config = dict(
    rope_theta=10000.0,
    init_std_down=0.00328,
    dataset='wikipedia_en',
)
Each number is 128 + 32 x the weight over the matrix's rms, rounded and kept within 0 to 255. Layers, rows and columns count from 0. Numbers have three digits each.

# layer 3 attention key, 256x256, rms 0.119, rows 52-62, columns 128-255
109119080140140104084098048168173126094120145178118154128130142102160127104168120143148174159148127136084088112104111110145138102091107095163150143119109120159137149122067082108170173170197174193141095123114105137112083109109140113151107100112183077163082160108139161150105103099098142195114142095103166134177143072144082168122129083079119091118104143114160113178170087106097167130147
197125134136151164149119150078117138109135094095090140123125127110051128149078137085064161117140104106153119095106085106091116084143108128142165170117084152100138121086083109098122100074079169061110083094102058076144178088142145155138061139130102113170121153086109117107121079132090109138132165153089117117123125120213164128137107112096131050109122146143094106128151079197124129162147
133119067091092129145115101118089090114117115115135142132152140113067107104169120136131192120096131099106076095094108109138105129157091128129132139188074095135127112167131118134134094097193059100094100086159110134127121087109157185183139140172100120090111159156133124135135076130125148076162105173114138112152037118078068108141139125119162140100132154097141099098134072101171097157161
104134084143141114126061171119106131058112174169173124111107173103150105143151055116067159112107167113122124133132122146155135087116101112157109103137132123115121098171118116110147135174128153124141083092103151105052075150118161189161156107199148078140124062092141163093111155108097195122142097098102158124105169163117116109101173107084169119094127154101131073100117110162077166137110
075117127114149082134139143084136099150129103074140131156141135154178151145137108140130096114107122132168160123170113119107152157061179107108151125139161111099080083137158143131127111099099119127151110147128084120122127106214112109083113112110118134112159179075076099135074194142129186078126102119148095160082121159139130125176074180161099141175152092133123165154036102159195131140090
132144128117173096115136149107118113113098078080105096136146097076140126135132078101226074084124090146128152147162090191098133149088161118094080090122129173150141103119169207093117145086110103072154112165125144144198162191128073118093133151116160156159193119113073176188104131152155122128140136145145149132133108140167110147197170130156139119191144105154105184150092097115160077085098
132118115150133087155072132142146126156131148135119076117072180142120105143115108116012147127095151172099136152151151153155142115189132168094182136113098107138114152094176130098061141147131116173171142113114157110112153127139152201156103165161104150138080081152150121068159165122178178170100152096142184101111137109106122086067196054100189153142156088088095130102093107137147168149118
152138120150178169096131181101133139133179143137155140091150056143117162123136119160145119115112085129216115101143104124147100091124074132137161083109171142087127166137151103135123123097096111117073175128168118167143154125076104101165145129098134093159083188189124124119151101084094138108129054127101059101126126117175154167108068128119135184066124147108143137143154134058101106163095
136159108142096191132074127109115135127128153167103157101100114100072173000151190142116146150040133148123166148169169156181187143154048143185161149119109159125089215142138178092108120157117119112120158110128172124116166138120156122156134129158126157132141114192089115105115075098146113110089128122113084085133178134132134202084119144152046151131143095173160072135153176058129187094068
201190166144167117111142091088100169045080100142129110076188109114105170132121071119175115141109130099140132061123075101114073204063158050125179139079097146081129124168123151052139151139091124108120060090052166069201127132109145097149157115129130078130088140103106135105135157149073086132146176159141140172172117106131141183186118067151148139078052115163160143172104082150109101089126
080077144150128146111118153140153144188119195091123154111147074077124150164057134150222191095141104073143087115153144141134138189104132078103154090082209117134124126079136103163134109173105133116103178182153137144131135112141116102145123172125096086085121147153119095087104143139135200144144168121134101113136155118218164089096136154182093077114144111072137121090147165170133117114122
# layer 3 attention query, 256x256, rms 0.129, rows 53-63, columns 128-255
159167084143086119111147158123154105112082111115145182121136113106073074146116124133149129135110116154139189122102124059095112112192141135133102114085099185105086146065168112110161151099101153141126159137106097155157147180135156144082142101156130141151170147123166168127136086100146126136178085141116135155144133134142136206097165130127087143110078150090145142120096184115152134158148
156079115134103123128141115129120163149136101119169140115093130119095083146161128181190145056100135149172118077173138148127138150143137113047098174115082087144097133189139129108088147159114099096120123110143145081118150165135093150144118165174127117179132116166099136094147132082089098118145213148158111116155154099184093155117199152131160077092051150154142098153111114141109139165128
161089127146064098104073145082125206112113113184132132120132126124157128124179122169109130111107116116086164108152108156125138167139110113135134155120160108176162161149105154164130142133135178109116125148095093120094181132132168126105090137113145105100139152121092115136164090158156144143156120102160107087098140092125135180104136135123106148170116117144091109133144184115091167134118
108110187104139118104146104167080120096137147163085122156120148092148183134150122085205152164167104107136110097141109117128099095138151138109152171124092146176127122200170135082126181147117104168131172144166115129130107138115068165117085096115123161150131113077097154119075124132113152122130119127154150141081087173139057144109120146146153107123146053141123132131136093159165174120132
102146136140146198136153175189116113151170137151107145172128131100105131184110137120146111129152135091152081134174107119097110131089146098111135195106136157167108115185170098158146136122117088150079067104180109130176142136064104127071128137122103138097118143183125133136090122115148159103095135117145139137102105162042141089152124168158128128125126132182136125088141029127129123112150
130106126124122152139100165131146107163103169180125132099112103162147111076098131166068122101129105189124152150076113127122113170124101095165107115128161164128160131149106117132113088157126121162119177099083081139112124080127163128170131140145107120105119126094137076129078114159123155134131107117097123098113123060096156094117156072136088150150143112109151107105108160137139136156130
128110166139117130170147178109124089080118108038119138146137055105143067129094098066139103142037158104159159104091064146140119134138122160158137088128102138123164104083125096170098175153178133098089083166093108153112088143172166104143204148143163118137125083130141124083148120139142096122152089136134114138173150135154141149112117186120180116081110115118167176139162163150121142149164
118143184176186130102088138097165112139140118111116117129127025152116114104148135103142209115167173112146093191147109099139122103102099141093122103143140128114159156148155118096092167121200121125075142078166137124061132097098183083123133139115165127121094216123208072143155145107099185078119082080133107181185142130170130120087067148139155073070097125115190151170157155174096148144080
147139142093127128101143142149127178125037116140121147158151088158091098125106132129146107198101145097125151116100116071079110125153147169087147157098055147155121138092176101066142183137108141153159141134130099144178137080120141176153093112119162105158173136169122158094180115171130171127151071145104080127178135171108193148185071094140098130115065140143182076126118073133113103096120
118148147160182150151115213114124086115101095127119098130136075044199097185158115123109173124128088165129106167099192168164137099146158139174110109116149161163158110085097121164136181121106119129129096133019177161142118137141058126116116147109155111138129144084190143123128091138132132148110164151153123124109099124170143100127130162116105090137170107131081229109146159118173134133114
148097105158138169089124181116129105157101150098120102130137138110120067114088120126111144080100126112155163138165154121129164143142147096110083170074145131103138128142096114161091109070113101131106168039155112108097151127087157088175128168196103101101126157139125169132103127055117069117153108095195137094104192092181131146082140107104146126166127120114153140134077179116115134144151